{
  "head_dim": 32,
  "norm": "layernorm",
  "norm_eps": 1e-06,
  "qk_norm": true,
  "parallel_block": false,
  "init_std_down": 0.0,
  "lr": 0.00214,
  "lr_mult_qkv": 0.7,
  "beta2": 0.95,
  "schedule": "wsd",
  "decay_shape": "cos",
  "train_tokens": 423600000,
  "dataset": "wikipedia_en"
}
Each number is 128 + 32 x the weight over its row's rms, rounded and kept within 0 to 255. Layers, rows and columns count from 0. Numbers have three digits each. The size before them is the row's rms in percent of the matrix's.

# layer 4 attention key, 256x256, rms 0.0661, rows 236-255, columns 64-127
117:164116071160143114092118098082167118101097046164093144132067136089134117094116086130114125132155098091172145132140151185149102092169099125110124124089176156092162140132109160102125136147097159
096:151108100103125130200180154139145110152161117136153116111159113167121122070150101093090086159135090143116074122161140120087078174129121182153100217201084092151082090145143103153126130119128037
115:134168111094132163134191112098116150180051167122125099182082197087059104072136085080100162162174112147124138106134084115110124095149127116183121171155172096084095117134182140108100126151112103
105:139111125134105143165081125162162185139131124125169169044185181192168085162159173116092135133120149162147111113068046113136126122168079073101158144107120089102057089081124076152149090105106149
102:144138148147107089119105123110122142114066177140165129135107114116116097155087143173135135138098103129136193150112141147153164111151119137115166092108153138084184145123143137089121143187104178
106:126104213157143141088124164089115160134107177141157099169083172110123163190043171120107140152150124111157167100060132122137191092145130056153156078088125121083104118089149147125129068190142149
105:118158076138117143154164146138117092138120091118090124099178109134188138135121126088116129127137131152145097125164087146109058140100142141143090164164087093163091091168130112118148133105148088
111:142115186124162189087135158127148118143183108173102195119134151104135167173149176145144131095160111193201082098067104103119137111141113086114148107114068064122121122106114134163124078097138082
114:116126119196144088052110163110119174085118111132162156136123120130112151144075100130128154138138183182107172195144107183142172085136152124130125060075166153115122152119138142074166156145136187
116:130076085129111083053107156147186176101149135146126120133106103118187129166124138153157148120089143104138178205130105150083124167120138108101101059042106132124106102155134137105139161106158160
126:136081178106127170160066060170125102118106209118161142144135134093069130112162127136114144132063124101100183101073098098152137135135157155126166166167091125105125124169168116100072135144100078
117:119101120084169149163151138098168080097165101168059163195148161062154141111166143102142084129189125154173070118169122141155100171128129089153079151167108118136162117127115091147144134059138098
119:126159158084093171165117129127119113102138104119123022148126135089144140072145130170117132134083144058085103110131148097165100135118093153106129180205143135199167107113129090157102156095138093
098:121133155156125153042079099133141126103102119134090132138120138095121127148174127177127154074070065134197122152072137094164137121140112107136171107095041127117127153172117098088085075134136139
121:133130192139139151144117151145120123131099169154148196192151130124124118094145149133110128133103131197107188110107093106129160127173114032125132124083063118175113156117135117152084101114168168
105:177141098110121175159158134144149103169191083109133142119146107124156174099132135093137135128130135157152072138164087112124067155105134136130090191178097060136099092165128097126124092119153054
111:169090205139137099083110117114146149124149175144172109102072144158104120113124127163076146145063126127139162122082107131107150139136094097068201128133122131151143118121103136127111113145106146
123:117127187115114165185129146185114105199119143113135240144147103098134109127096176125105120129145103156123120130064080114089143126166143146175072164085104107080072153099189087172185107135176125
097:160141082151169176106143116166116109127151092124124112105119153103137150089187118071135114131156109150181072132162098132153078112106144157166112164156085091150079097178148093132139114121164083
113:101100128087164158121149145160108117106150098150127096051175155141179132165137146153155097100124160123118105134130099120122121140118118091106160113123046082230120105172151117132154083071140064
# layer 4 attention query, 256x256, rms 0.0713, rows 237-255, columns 64-127
112:098217145100144119139093111142115152150129169109129152177120078178105135108111132131075130162106116129128160160104182087062117124131103122125163105089102167081161109140167112129114139152138143
115:139118107101122114097127101115114119109102117088149171113099146138123135150162105119114095083155113147112142153145088126115115138119156224172104087170130148083097145146100139138055115126154188
107:121104167162112159116109080119130119106156131128098084151174115103097089120139106146130126150122115125107145161099110086139106140092117114127143140139172173167084105106112166169166129103159128
097:167098128136130138116195144104151110109093105154143142129113105152152136144104101103148147150129147101155048126164092152147153173172140137161105135116077107154112186120141147179159130131103050
133:072023149185077125157144152137092109111139105111153103055130135104152128107168110133155096143161115123140137135111061132149129140155088136103113121174149080156119130108082176112111119140133125
126:095227148124128116128083130129107142135132147121117123180137087127108137144113177108070144162120117134140192148151186120062127073122149151133191101035139188123170096156119167126115151132154188
117:111110155171123137115167147135083092106155155128130086068144151085118090062126115177118146110136132150111150097124056098214101124135120128118170131177123062183049065116123149084111131150115105
119:117119098130127112147176126109162138115123085154152126070078084086120140181119128160104153120141137147084107149168098115107129086136151150127107089142108118045134198100048121101121136068086187
119:166120114116134139106160154103125117121144144185130107098138120145168117138128113155123137118124119132128118100163154136145133093179137124137166160070113080160172218118168066115197150124107143
131:100055165144115175111137129109109109163094127132139139120157172140125112094175147126097123122125103094103126114092061151122115143137068114167059145189118065174059122147156145127136143161164064
116:215141102122161086182162178162109163130167159150152124133129101103130199120050153123100112103104178123106150122117181142124130164100172168148139118137084161091092097177106076134137106062095091
122:151120181098137142140044139153150189157135126087126114154117129164156103106093119108116114120121135125109108130099167201133150168111097111104135149124156143143178071131217129101177153182137075
111:152050176120105112121133144123117072146119115129165082105160162135140115103144078165135144121127070092122132134114072119159099129109133147182134132209183125205038110123123154117102133177118096
132:115021156130110114143125127138095156163132130178137109110145145115091131087156164144173107087162092171132149172096119132119114081078145114143136113171160089192083094128074119113121112107154150
115:117238154151115135144059146134122157149165194131138159140125099137090169108119196092083160145137128151112195125164150135109141113131130128123125131101117129113154069167130089109117160144170156
114:124058137202126145106137167118100118138119117137099155091173168090171060100185067156187174130168102094124122132101096104129139141093126155154061102164116093121089160084111116092111107121110099
121:071141139050059117126194090121092138101163174119153086116118153151081146071203114179109114120097172220139141153125120088137106116130103111117201129152128120132040103082096194175130139098136169
093:106214155124124165114091138137110125166131129140156178108091102156095178114133195082078120137206095133117193136154157135120136099139123145128119118121112147085122089161113122106094147160158164
116:141157155171167154112113146091129126130116127147121103131145170093108104087133170088141125146109121109157183157121121105148125102146116103116171155087180126160095118100117163111184139201123096
# layer 4 attention value, 256x256, rms 0.0626, rows 224-255, columns 64-127
091:129103170134182137171122146129120147136148132134135179112091143083171111108144204047058136092159097089167104204121165085110159137133077096128100106148166072104104129064170111089189127126166128
090:143121078065152053147161081159148174136169123164123161073126162169148165142125113116141124125141138131127122072128146114133154134097081112156104121138091101128126146103183114099120096130117099
081:145219086135107126137137086148099163151145104167148138146156040142156162133112109151104085124145127174080116212131118185121136105190098093123140158152135153050122132147139145081126134104136141
091:119124159130132137187143099128119109152129137137132104167109079150166199191157111192175083134122137138118124202108096165115118184117168105093128105144129181088110092151138161122157094154121148
094:084188129137097098134077105132119144150115143148162189077108136074093106160135140159084094126106171145141109116084138079169130120113166078089049114085165119164129118137194101130135110127109124
081:123054131092141098152069142116113138071112143105175102120120175122154110134136114141162101118191088116175091148084128113087126119070141105115167105135154111132137084102096130134140159159159206
089:161104107097144126154197142159129138195120155089136113160146103204151180158088123180101094089184160093148171214138122210142136178141130119064120163156161116096114078112161121082105128131116129
092:071183148146105100119159165148132171219106091094139083086115121145092184096097091132103177096185075118143123198122129195132141124162117075108129121128137166127162133160133144119071155080121104
088:116123159156100155147151188131170086182143126104123171124097104125129142087146127120187148151139073131118123071138168140136136098132128171130146154081233158116197167120113084132114123141128116
089:182104104112148104105117248139138095102165099116102139069141168127182084093122177141110177161147102107126105142142169120147086130098093204215143158093196118182199128096096122049151156106138179
099:137181123127107122151093096146120114100120130147124062172138199101135144136125181163090124186105080160139127135115022150138105126152083124122099132090099158073105124116134098122092106157120091
096:077145111145150134122089105157151109097128144152129093130112116136139100165142190093121165133132104157161124103132130123075128119149115145151157162090157090141118150119093160127121138148168181
089:150163120137148084163105143160138093181149085148134137095146104094134073141120124168092134113173118130093126117139170100053104105158129129066123132109176109172090104146129177126159144094135102
091:107141104193182141103137174172128120104164143136159147146173169138160102161147120115108106062060101169104134099140172058118142138130079039094122120159127104175155130128168155127148130090133165
089:065146105115102078202115130141153166156155122118145133120105182092134169090148155119084143134140083115146148146155094113156125124092087048119170098156135105083107169127076090076124124148138131
090:113107158118116158161130112158080104103146100120115114191123126115105121185112129101120171098126090141108094167162041199090102198190116125145083172112070103099098116149166141120091148098109167
091:110140110187090156129120136200138120137133145134125053104101117057175144129139128136185102170068121151121133086116140100138132114095122086095123115118136178131110082149143148151112142148137144
088:075157130073154147105093175147180164157147122136145115144101078121181133052107083118116130118093122080141140144168140174134129171155120082101097093123210106078095081112132148156098120156127102
089:111162133115129134161122160140137144083115135109123144109143123037139126071139135173118187099120095120122132180154090111160147155182143092156103123113094121188151161137090104074133153095134104
087:118066140162143129175117174062160085167125132137158081172148128122161176147140150120146122143167132056113100137127132056134135140160141147159094090172132071047123148097131092107166102111150112
091:103133110106131121116140146108135144086117124144093154141124082185162082129123199143197096160152129115169149140127046112153122133080134175150177098140118117169155094159085076098164113108155152
089:121142118127120111089072086107129135142091126113128142111118168097043166150122141140160171117115138181139130143152140064147134147175181191157069154151042067196062133144176076115169158105131075
095:128156107075154125133183164094137136166127145119156091099081160105165094141177190196161100148107137100132109155137197067117128114069163119112099124136128095101177161100079125052121100130103154
090:122161105152086146064142144118111090146136121139088097136160006149136137163159161104083126152107155102089142102138134139129153123178091138093145089138068130123152183102171165098132082103110114
089:161136112102161116064075212132072141111147120109101122174137123102144143146136094175149104118109121092136140156102078092136119183107118044090153088153123161113094061111171185199186123136102140
097:216172170197152082085085104153074134097093126103136126186161100141126137113108111105118106123155144112114125073163093099134119126169053142088115162105116144133084189128105161098110101130160105
091:089133114120105119141132157087137103111134134116169084129091141073155120147132108171093169180208157085129089134124136135087136118166082063120127165096122162111151128123071141117153117138115083
090:133067124103118116121159109098137105108161123149137107102121148197150160161073157140090113119192142136169107092100095092169122097077164126162150178137124085151165109132195164114132148150151146
086:087093150187092143170090222057118116148143137168092145102151114168117083154093109137171145159204126100092084138112104159109103109123120108172124140086147174104169162109129079081118104126151109
090:177130109087090096168099115062096126100121103113128103162108209144134130136109151167126141128099159087119136177125090143151105148106096102159124153128217089134169085079106105121153117156131150
091:157134115135100156056108107108124099083103099155109093217118140160146157162157135031136155086112132113105153120135122208111148124175090159101113107124183092173100081097088155161082153165127118
094:099088121129108085072130196141121118131126091084148101140126172132143120127123141140173129171154183029101142132115081135090140134076076056143122101165213153133110127144095137158140101145128144
# layer 4 attention output (transposed), 256x256, rms 0.0747, rows 224-255, columns 64-127
102:111168121159104199138179113114126120152184104155211154145129097167144079164148095157182154131166124131117129142138109166129205156092148099117074150172099128109190118122095121131153187111136122
103:094154123113080118183117101129137093101129179061147113134146136069155155151111126103106105150098136070199136059174092174112145145092127123145108119139173086142167128140093161084187153173091174
093:127098157115128161103150186128105146116141096129126186183199115114143049108147139121115161190136116097112148143171085118096176140085140117105139144113135132135150087086151111148122152085154104
105:145118119165108101087097110116136152077134061161182148187145115103172124172125146135109125153134149108089133109154142085117138127175129146111131128101169133141091131131140107085118132145178094
103:166091117154148098113041094104155146121167140127137163125120128184129178146084087084173097132149165117117140147079150147074107092135140137150077142159060184140112112146166137152110131100086122
088:174121132184144158118129110145195140144087100155196137089161097162108105190098090137171116130143144113087143147169123127135153126111117154111107037105105135143165130179130113124218135145131090
098:048091132186095103144151153112090134105135090126164120196142124094181117123158096185144121180108196144067150114170133117102132180111160164168174121120131092085075135138111076144137121098108167
105:146117164144168168076118180086099132085136115125179146086135106119081138103174167118138162135093168133078082152124137114125118170122120125102220090169117106136116020134069099124135105160158097
096:140167110145182133123127132102136135127103172177112162102110129155120166052110162043151083178167130107120155157132098116158100158147156125176182115079094132099104159114073057161118107125146069
101:081131115134128139119155080089168114112110167123165100083101179165102109126188045053093111117118041185128126149109088145134098138178143196157108100155024145124079128072086178165116085122107137
104:073068065145133140148154133135164124153165127124147154083201133124122107145112157131130124180119126076119175142135118144093146126151132117167127077146072124103153174161105196136116101114134166
105:149151096183096171121078146226178099151168103125167102119144130161094048113097080171209144178191161109132121138136159098040122125101118104098116099134085156139177133196081130156111145151168100
098:122062057070157148216073148088156172105120147152164143137130145155121105118178180159180109119147082097114148122130125135079094134087111112123137105118128139122124116123120087140131183184135109
105:149120167138158134138189091132104165181146131136119154129132142152110092119093187112174089139186171102118123147101118131060127119067082137106145124075160120178127128168132069100118181167200122
096:160152130136122092156162100160163115092107098142145155130202107136171144115121115103146113150133156101109097108099103108175120155121091103109090139174149108178164065115079122067135174137097111
097:136099152126151140059121178140164144161158099063119105102129170079088098166089129161143143083124115176119151112171201075125163113101137092091148092084140193156156151119087194163094130120201119
101:153150102128134132148109102118094136130132093165094162146112096168077186166149132079090163123169137132149116077073156151059107139118133076111130147117078124153129103101134075145073189122144108
091:132112100159108155124189171062130147108089092146139137142095155156122163154147147127096165108201173107056173159099092142133153151107134071089140121149094102125071083096122033205135145166120158
094:112141151137128134097159108127142157070141133141138109098137120161117142059125161091183125153162120175090102142117110112146110101111117142067121128208106106181169087117093122038152113149143113
101:163098087145103100111199085131215149116150125169168141086149118086186143150130101126124129134108099166096155156194072136150148131151147143147094119092162104101140127093120202174212116131067126
101:091118101152165129127059118163139055131100156169142149120125118109170106135136084070107078176162066161060096141136139110094113161174129157144104101166108172117133144159103167074104102152135124
098:139118122130128114117036128180148128104149156098153140059091142131118152108078079154122138042107115169151075128133158095174097110125140086094075180174111116115227148161177217127124106106067147
105:118081163089129122114098082124133126147146079132100150122097203121124157163195106116098138133130147178161135083138125190084186083206126173097086122143111127080094114128127108114036152100130165
103:143063117080143087149127118124120106161109084107141189133112143131128121112093097109103141133188106137154127120117090223106129085079110120213076162096176142082098148088157132200116142088083194
097:119111107181115173124108112088128140164163107120180145185084075148106098158163133150154126097144146104086125153135124124089138135147119090092154104098151111136155097140127074106155129137163128
111:174163136078051105130161161169091106157141166166140095154098125150079038126102126253150124122185138054173111121152053126180140134086114116119190160140139124160188078130095111065143118148150117
104:165081113065142086124135153117167109110142151154116158134148114116142137074161144166134143174142161122113160148120120119116119110125121120105055110214064097116066061127131153186122159174113137
094:080181158182140173086134100113126073146143160112147150086105104090123066164131016072146111187085146089105162119088171120119162080066098181100117112135118129135090153142114139077201123156127144
096:131116189180166145072151166106118119157134089106138128089160114079118148096106067098057118108118085150121104189075125098092147163156131137176130124179112195097085144113129207183112143090146068
100:083153118152132128071147129081114106145129196056166055138125131120129096131135094118085137105077135103111161123129130129121138135160151156100157121114081152101105153097103124119101120107059128
103:081157134102106105145153178090089145118102125104116126163106188094118114204144104186126141131099127142145125153094103098185121115098133123165147166105143096211096124110116175212126114136106145
106:171127117085131128164153134096136119141160175126108117142102126087150173118186107104105093141113075062184129124184108133103078166108121130152144102120178076087101138113103156108111110163134089
# layer 4 MLP up, 1024x256, rms 0.107, rows 0-55, columns 64-127
080:158103097108188121086177150119135085138100089079114088147130158149140126091175104132122131086146117070147082135157100177164106157119168150084102181168170123152186140114087102150135122152110132
098:152149126124211148025171147157108073142114075080116089136134159121111148073149044134147102027166111167186093137100096116111134132097145096047108139123105113153118138092080111136162077100122134
114:104120160114111165144100152119134140106168093123131152139058116107125109155153153139157114115154112084230048142090112126152122108127121089089109126123116088096153137138136120154090066120156151
102:085109117050122105107093171140081100152070098130121074178133208092116187114149098186131156086050076116117133115152097187194148092091150100142137174169098094131172091140133072110055099139140130
091:119141132046107105082108125131076155104122109104084141139149109133115143106150120113154133130131169108163122208147149143133077176012150161101170166124075177159137114141085096164139123118162104
097:115114146098119116084091135102139094144120176133157192129098130124112145167154131174192138172104084188157112067115112159118099126099207103162133163109124130098168132159124104138134151093123119
076:128077105106120156074199106122115088116102094112107074128103132161139123121203104100138098128169162094122105144157098152161109143119191139119036118238129100133175143105131048198129138134136157
089:109111122172140161171152119092185106105174125151050126188125152158172129105145169069110101076125123145147097073115107092124150138105142171136124145109123113177114146182120138120052110081173174
070:080090162139191140084109181050158071121155151099140159078082174155174152169129141155110122175075116149126140121121134213140095153160120147127091115137176114140134065118091113118085114147135150
098:193159104045145099093127131110099136158079164133142152101158176122129181148128112166214140140097111097154093107103110137148146141172100075151138138128171166150111137104106140169200142134091142
096:123142132103127130142157118093110088077129062053132087076130124140105190098117097093156152118180158086130117063097138130115144103114147175126079142165124106061115157127122130121153099163147161
076:138128103086183144093180129156136125095121057093064097171103160147165143108161119145192106083127085120166034083110107149183105144129146153139105202168141107121128161122060118140124099114124099
079:102091069123152104086158153135166067081088053068127082147083162153161149078201086131160097081167125123146063111151107113140133137139140175102057140166143116082171126070082129137138120119101148
088:127101083039158121118096082056194127110165100146140137126117151180159069077144086096113138080148130240116132160103098167164132147155138109132127112143067150070112113090144132188109136074132167
091:105090127081107093097103130134157086094164120146125147168160115058151130115107137109109111103147121103113132102107079152149129150097124131149155166158114119168158092186127136149038086035142095
096:144152164163103137116197010103120145087092139135109133163086155155111117141143163105155091157111150098133122066152112098128120154140135223160155132090124100122099123095124101121113113107157112
100:156200148058140124161104147142133108143137156117140092135087178101101183130122129084187086066138119121189110112121090067093132112094160171106162141105031099210119141121077154124130097168156122
090:130124104028193119146113134118155115125123143140130157140120147100099178139114150090103109126179126134182109089087096153120125117097152158135127151121047178129115160114106135133069129139124072
123:186154133146196154105148112178158114157125084045067132114101069125194148103118119132136092138109118165188079144110140114108138160140231077088110124144120091129137139118151128179140095163134088
096:116189191082114151109074091157096158138137118109144096180175154116132088034146105176081092133141179189137120132120145136154123096116109182134179130160167118134127094154117166184087151135153116
116:131060131094103170157134154103145083138150084136092130129085141132117132113139139119159113083072124103204105143127084130196124101132114091082142149131132127132140153138111118178059077148093123
112:160100146150145142076166100146157072209135136113096083101095098079155105147135067135165109100144109112141108177120110086148119129112115062134012134116134077197164130073189130121131110172094110
103:134098083084109208097097168180179131102174111142154146154133151200193076126151072101176123142178127149113094089143151153121118119103108112140122146138168084107175169152119089131121144136173061
100:156120144110146126128097198089114119128145113115100125170091163177140161062169099123192138085156109190105115090112120053100105129110166069146121145094108160094089085122115115081128126120102126
110:123035132101169186156144152159160111070096117099106162107101157185121118138120062109087127154088192120195096133103092166181109099168162094110159116120152111170090137149142109137162096176145157
137:140120078079126156126141138123133070098114130086111142155094153116135156108139088096102127117123186104114092148138092139213122172059124144145078158153096083141131187124086108157113113141118064
094:117151098092139134058069113112176137172119130120116139114130077117132167170143078178150106119153152155121134167149131216117122123171087075117120130155084189126097147124122129107164137150090152
105:165067084151146163124094168172153129155126067110142167135175123187148136121137083118189083104055131126089115088142113163159117147118106097120080152183148154143133107102087131157131112169121114
111:086127158075126158079146176105068137144115117114174122093108174137133162099147117123098118123107083156171114105116059188172144171154091132082151138147092123096101118111132139202120097118064097
103:163125155097143129146127175081113080138181097116127119114076093106139166152121139123133100129110049135157118158124138141112084171137162074101105183142146129197173119096098133197147153136108088
092:109177130083138193084124097156126104090135139131136088129136131094182095114124115134143079158134137121109134164078108117163153106100096179116148135090128089144088182095154151101173128202134104
088:116135100126165091147164127106183079122069075079125135133128148159144134108179128146183089110152092130132069125103130123153121120069095162094073181138153148119138139083071135122116073166115134
096:137141097153152079082106118151111143083134112127139090096127137088146094120127077099158118118187103135109126116153076183143138150098105171180092125092103054100113157117129098135084106096119140
120:185107142115149130120173135124153103175108095089110092171103123151120134109117066172170080077131112157126120158116082123134145123061167124121106140101111102223192175069126153132165118146163071
114:105093089139142135088137085145133088152094092063127152110096147187107183111156082116092078119125175119116096054101178105153125143111146175160094147157136122102094160101057051142175090166146127
087:095183101162184189099122155118117138135083151071088127078097150111133082134129093083116128122134152111149159149138159106214125126141103128109143113087127114184119150131094083132073137147055173
101:083178112136072231116046114121151124102134119067086180117130125103176116172136151134143136167088108115103127082130182089122108191178166157144141158135163115114114152146134128094123145125129156
082:129098095102164124103155107116140124079092064082137097145127163140137142122160136103127091084114117154174042141099072112160124105156134138091094122161155132149158176107087105116161137144110157
111:081124128147174127076131096165119059084134118092100157142124121173096140122126102101081121124104216088081133126138115108120116183113180112150151164138142137094067138096172115107111121133119096
099:134130114105185141062147096118145124093100081072109103166127130134109120075183116166122114091116124131179051136140068133178130122148140161092091148193139150140169136068115095182139113149138149
088:082178140149129171104232137135108145066094155127072153138127100062136155118159094173187117166185036146123115176073122139144127108175130067101116126166175127130142163114138123190087148155147165
092:139120130179121107063139163133138123083142112098170080082151069110135140176157106105080081108144181190116150145127117201121158173142149124089114132142168148155113096172094119163131135141095134
100:110103125146156123125118118120199152108161096181098094080077137133104133098162153048164129173092121183135110151133116153130140168159119125081087155171143154144149166110085081134163126090107149
100:196077134146187177149123155134121100123111102152115128173084086176109177164194157134067147080123119132103091038125166090119119116146172147122145156138160075209149107152090067104092116122166122
116:198090142131150174063106079116190144090104102155146084089116155115163126097131065127143123071069111162115130112098095160145132090123176091107090112203135145156111123169106108189162119138073137
030:172131050135125074141115160146156159106090131082112137144115134107024142134096134096114131145113120146094110169192108079126165142149127095158103120084105152132077147084126126125157145106120096
074:142100098119163142102192147118124103118099069076082100151103108133151140132193103112146114112129097083186061111145105151149144148119130108060064145176159113099174135106119085118095122141114112
099:136125098130187127150084150127146151133080140119137130161080108080171043123164062116096114117096107098121138117154086172168128138149157149131113093111120148102086112123101065148114107095092086
107:126100102121100118091153154096154136126180123125125148101128121149140155146155133076132068132166142174133102128181144163114136120203137119119086117137169114109105147144083174166174127089121107
096:135103140104106125078120091107193067176180090129170134117157155082111198135156051052160092131085150192091119044113131126135129134121156102128107165116060115153104107151185079183076107151162086
095:181151141125154158036183145124131073139095057090090119145117125102127117081113094129086115089147150106199070139089116057129125135104157127110113138097083105132177142085110065167134117129125152
113:099125117128152145104121106119135106151128115123137092088105149120161110180145052132154170153164106079150119102094145176096102105117113115108062123174132173194121099140161124172109105164150107
084:137048113136159142112170108127123075110074074094091075133099150155127123094203114131094080095144156100114037118124123144156115164130173169115085138195201103162176134101146101137109119125088143
109:124133102186110101138126150193149017099153139097122061165103164163123157098116102119214130080145121096166137137103092158149125164153112178172137148116141049159137196098112102133152086131127091
081:115131107093148152122150149150144124142086103083129134161104123119146149087190154147153126101080111145161071061144092142137117153079125134113125220166125140127165138128139087162102124113151181
096:101092136152144096112108145112119035148149104117153143164117171097104118135147123142147167123093089140182123067128107127140134136105089109163126161128059102157090166131134025112106110150147094
# layer 4 MLP down (transposed), 1024x256, rms 0.0706, rows 0-54, columns 64-127
080:143089144100145122111172133110138084118129064112162076119127136167120134086192115134135103097169135119131061113178128151195119115130159129097090133182148104157166202079108095160114160125093098
098:145081182143133131149101166087122092125115084099182113136107150139118097128212105099152127084149148094148007082081115128187186064147165116136118093191103145143151201097127087155101086141123113
123:187067170132127097102067102187121131164113112109132096129145133169116123106091059143159105136125140125120155180141118077072111183131098120175174155135105093120185113144140099144180094202154034
087:181118063139130097152168087145135130119187135113095130105116159228109128097134110201071177129146150151102117130189126169083129108124155087124139152199174134210125140132172137146127125165150114
078:134187118130168133109154182138168053084096106230109127107174157135141140108112113136132118065174095082113101143124146093088120125157145118183072130080132152122169126146117140125181093098090099
103:128158135116162146162155093126156124063090123108157150125132176129141104104096128073101126162172120080151089144141088162117124123182123167167127114129201084101150182063070108067107107175132152
093:110087121088167126111184158119151061140111066113146090128139146149113149116184073117169114119138136099133056125142117188184124149111165120086102130164136127122144182085100089150101145140116128
088:075125105172191124121069045159125088103078137079115158132117119132111150218170041175168143115151124104098118143176179151109134193115102131110143143179155135120116153124163084089159126152127119
051:107109136147072144162144071104156162144128110123082127162128142127126100108103154144172156107146076084098059140139084117159109108079104125149156125150166147063133107126122188145132118132073145
111:165123117089178132162140126121108069114153128142124105107111106116115159135137137155132148132164185087173094098124118105125138170103075183181152063110174143081193085087093161110098115119208087
090:102111181189112191092189112103142171139164093140091140116142054111164090100129138142101099102137112176116146083152140112162114173081145111122141092118147106153142111122118159185138156145152102
075:162086147100184158091170124089158099128126058097111120112104139126148133137178144124174115077141122107136092107126116148209166100119171116110086133140133113143114171098108109170075116153104120
080:163100143099145135128150144099140115106096066116143091134146143129116138118219118127147133126167132093143035104125092162201122100144138109078096149179151132113165179103090090167092097144106109
061:069158129153088094113144166143132143185120102154125085148110125074133164137064062166133116109140123112136050217124140145089105186112173156081059121177132103033100110087157111145124095130102085
107:105106148145120146137130128154188165103091125087096144053135087197110189141163156089160142129148094133137121137141113134075121132134128086113103111071157181125171105155105113126221098185185179
084:109177121183119161078110138140153106119110134177122158113076146111046097170063096105128122068114124191130103102109093121089108139125099092097156156139133177133130198125136107101135095059107103
097:113116116129130080115133092084129127174102080170145075082130160101123155159098116153198165141098133078047114080149093094137140120142150109122219159154091113122152112165114130117174118128153139
084:077077124249113127077177116136097116080114127124193133107144097071144152099133088133131138079164107086131086189120112149117142167188116150143097191077143098165121097123158162140174074136129129
132:137077132099098131189102103137159188193124105101165070138119120166135095153154087108155161179123115123157111043142098111163116098159139141132149146086054122130106103140070105140072133151147166
083:132141130130143160127113126125076167124189119101126168101120148129171176102105132137091118130175124096097098122124111163158118082128126170102141120131155139112090084127171129076117122177124126
132:128116101119158164106121176108158105150146131128111122091109148140118079133094083164093159111163140138088185118104147085102180147132164142161129140134115134107129138115131065116134162123101155
112:106139116109088100170142134144120130119110096161112182132150154154103064120076189092157133102112064183146117118119056082160147158121074109096095101093162164102161109104086096142116131191133083
092:134121107103092124140140144125146060127091076127139100121118142163113111107166066095167112160135138137118113224128044184106126120093114110080150130129177151161135122107071100115109117113132103
097:093186070101157113208149139126130142085100100134126087139143100118097120155149101078078168155160126112078122139139129118130115123149097090095085085061123102035142152103085135089148118129136116
141:120153157151121119157066087140145128151097155106118120116091109128129135159088126134086150156123121096108189133114094086166166114100145101140123112141133125175094150129117124095082139156105172
157:114096117115111094121133164111159158180154160110151043117109127155117148124145172152167164126146052155109091132102143104032146112163130140135193167086149206120189153152127095146093129127110141
085:122084132196163093128109117118143160088119172151120163121168151056145126052093165119128163164159125083156106081162083154172138194068059142115157134141088101109166139145123145095104110116110096
107:110141156139145110080105145180129139154185194120129154186162155193127165095159099146138151082081111174080154093121096137131122130121225180194139126126119167132069142145104101136085110112088104
091:129086104135153227164099162156129111152116115170105109103137126155163160089126134089115090098183073127176099128136105162107142142114125085088110122202207135174101112105122126156130134081112196
091:202128114114114110170161170158120155122148206169135140121098118165185080098138109212122130170132171117123085086156133128128137079141119102068165135125160098070091147146122140119105110120100108
083:144115105135128116178124157131117133124102138135150127118123129116116137124139098139112136082112112127137108104134151154150104126151176129112047135158077155114131035151102127169043103164115161
081:147117224093140151142108133164136120117120116108120117120130123115121141119199170137205111125131137129158056120097091137158159064152127080097116151177141086105131159063138100163089093144098109
094:147141160153115130127108137081112130148205144170151090143117120126120125116116093103096049152126104136198097176114092112130101148142133143152122106117155124118116080081083114188142106087245186
131:178148143156087099138180152098141084161137137088116112147162130141174202130088113168152186142089112154118105165128134105123150124104141116107141165122154118115119160107144096150076162081092138
139:107119146131151111109123121185128132157044125106129075121139111137125123062188079140211135128146124124111071136102079152149117091128154159150138112136107110115149114129127064183060118159111123
096:106141166107114105159073129053106182112137148074115167091165109115143137149144128174129087093125128174113130133133146142097110097134124111142135113088152180141148109137097151169146128095160145
094:125119145178120166148131128125099139144106118148120122110129110147138083137109038183091192137156063110073094152095231096098115152133178122144106135109130141129168145096168165118081175127153162
088:118104120115165133124166120078151133099100094118132114102104147131106099104202153103185137094181130118137098103119121088194169035161176134087121107147138108139145155113106079173083103148087150
111:144151096170105133200067099104125135096114145139144153139155073117156167156178115142126130113114136093110137133150169132152119183103125146111195171106144150144068147115094109195170138136209126
071:113069200092137154153128148102137114130130095113102105114138155136123095075170154125147116116136089086162045129098078156191171096160149122105086122164138075138141184083123094140115091139082103
069:119121144170163095179092086105131176090164104147109102104099151105155172185100140135128108075085112122140121042120161164131113191131120143164091143072119131041121101123086144176126127160109122
090:100094153093109098146036136129094179158118165134131162154159153162099105112110165162131105092125121095204136108136155167136123136108107159169139137215176150063115139127093088073136133144123097
107:160132122095125171129152168128076116132174108113157144153134152081121112142130147170109080117199096175150124160146144112127152097156154100149117132126159116160109144124136050181098125118126151
088:162099166101145158154105117081163133203113119151096177110147101109092161164143135090101148115155165132066069117145085148124113159072107122155152105141140093148097067122189182124106127101092099
111:137142065142166085166097130105130171066077108161143152120110136142136163151073151160194220150100121132094101120133190074146111158068199109111021125107124113118142074093125111114166152135127110
015:120113179140082082087183139068100132105154129158121128076105168133156079098160173101173132088134148094124165154109184179116112159127165145095159131138118072153174121123116101143124117132075166
094:140082109118173128111155155117140049138144055099167111116146140155129134083212083105151125097168129108143065107156107167193128100111155130090097158152151100123163182095114075199101154143087131
113:159091141190148165135078187180147132077139105125138148116081156106082111090195110080136176164113110143070139142139092126146147154121203163165125200137151136057104121140154102111134127145133076
127:159118130183098085117104070137163154146060134126107141103042124132085092046087103175112172136092081196090152124150039133099114102167157121119195125153149156112040141162137161167145131156132142
084:091088152181084126099135149130118125085121139187117096087086178089135118123126120129106152175161138110111115147165093143083126163092081134118138173116140163099149104100144140106126106108118183
098:111055136094157152109124180099161097134136114119142075113124160146100113072171154112139119115161142119154064113110135161203163080142165120057123154164147097110094186105115096186121100129093126
098:108122103139131118097105159083092088162175099090165107167136112085113185144141150154143131120136130050093128130151084215113110113145145126180145132145169158150119153086149166123132078127138102
087:144071110105152119118172145123135091111110050102139096110130155150117125099193080103144129110145136095121041122156083153194143087141142110099075129161136097148157196100120119168120119121089125
114:155138148090140083119124138137087088138117115094128185102152175147160138094109106160144158146184130099105085178124096112108127031165106147149139182128117053117098152103134163114067128092142111
099:121090144091142131134129160120126119119113097096123107122122142163136118090198145124133145114162154107120072100159111139184145137127169114098129155184155088118157166087119100140106169138080137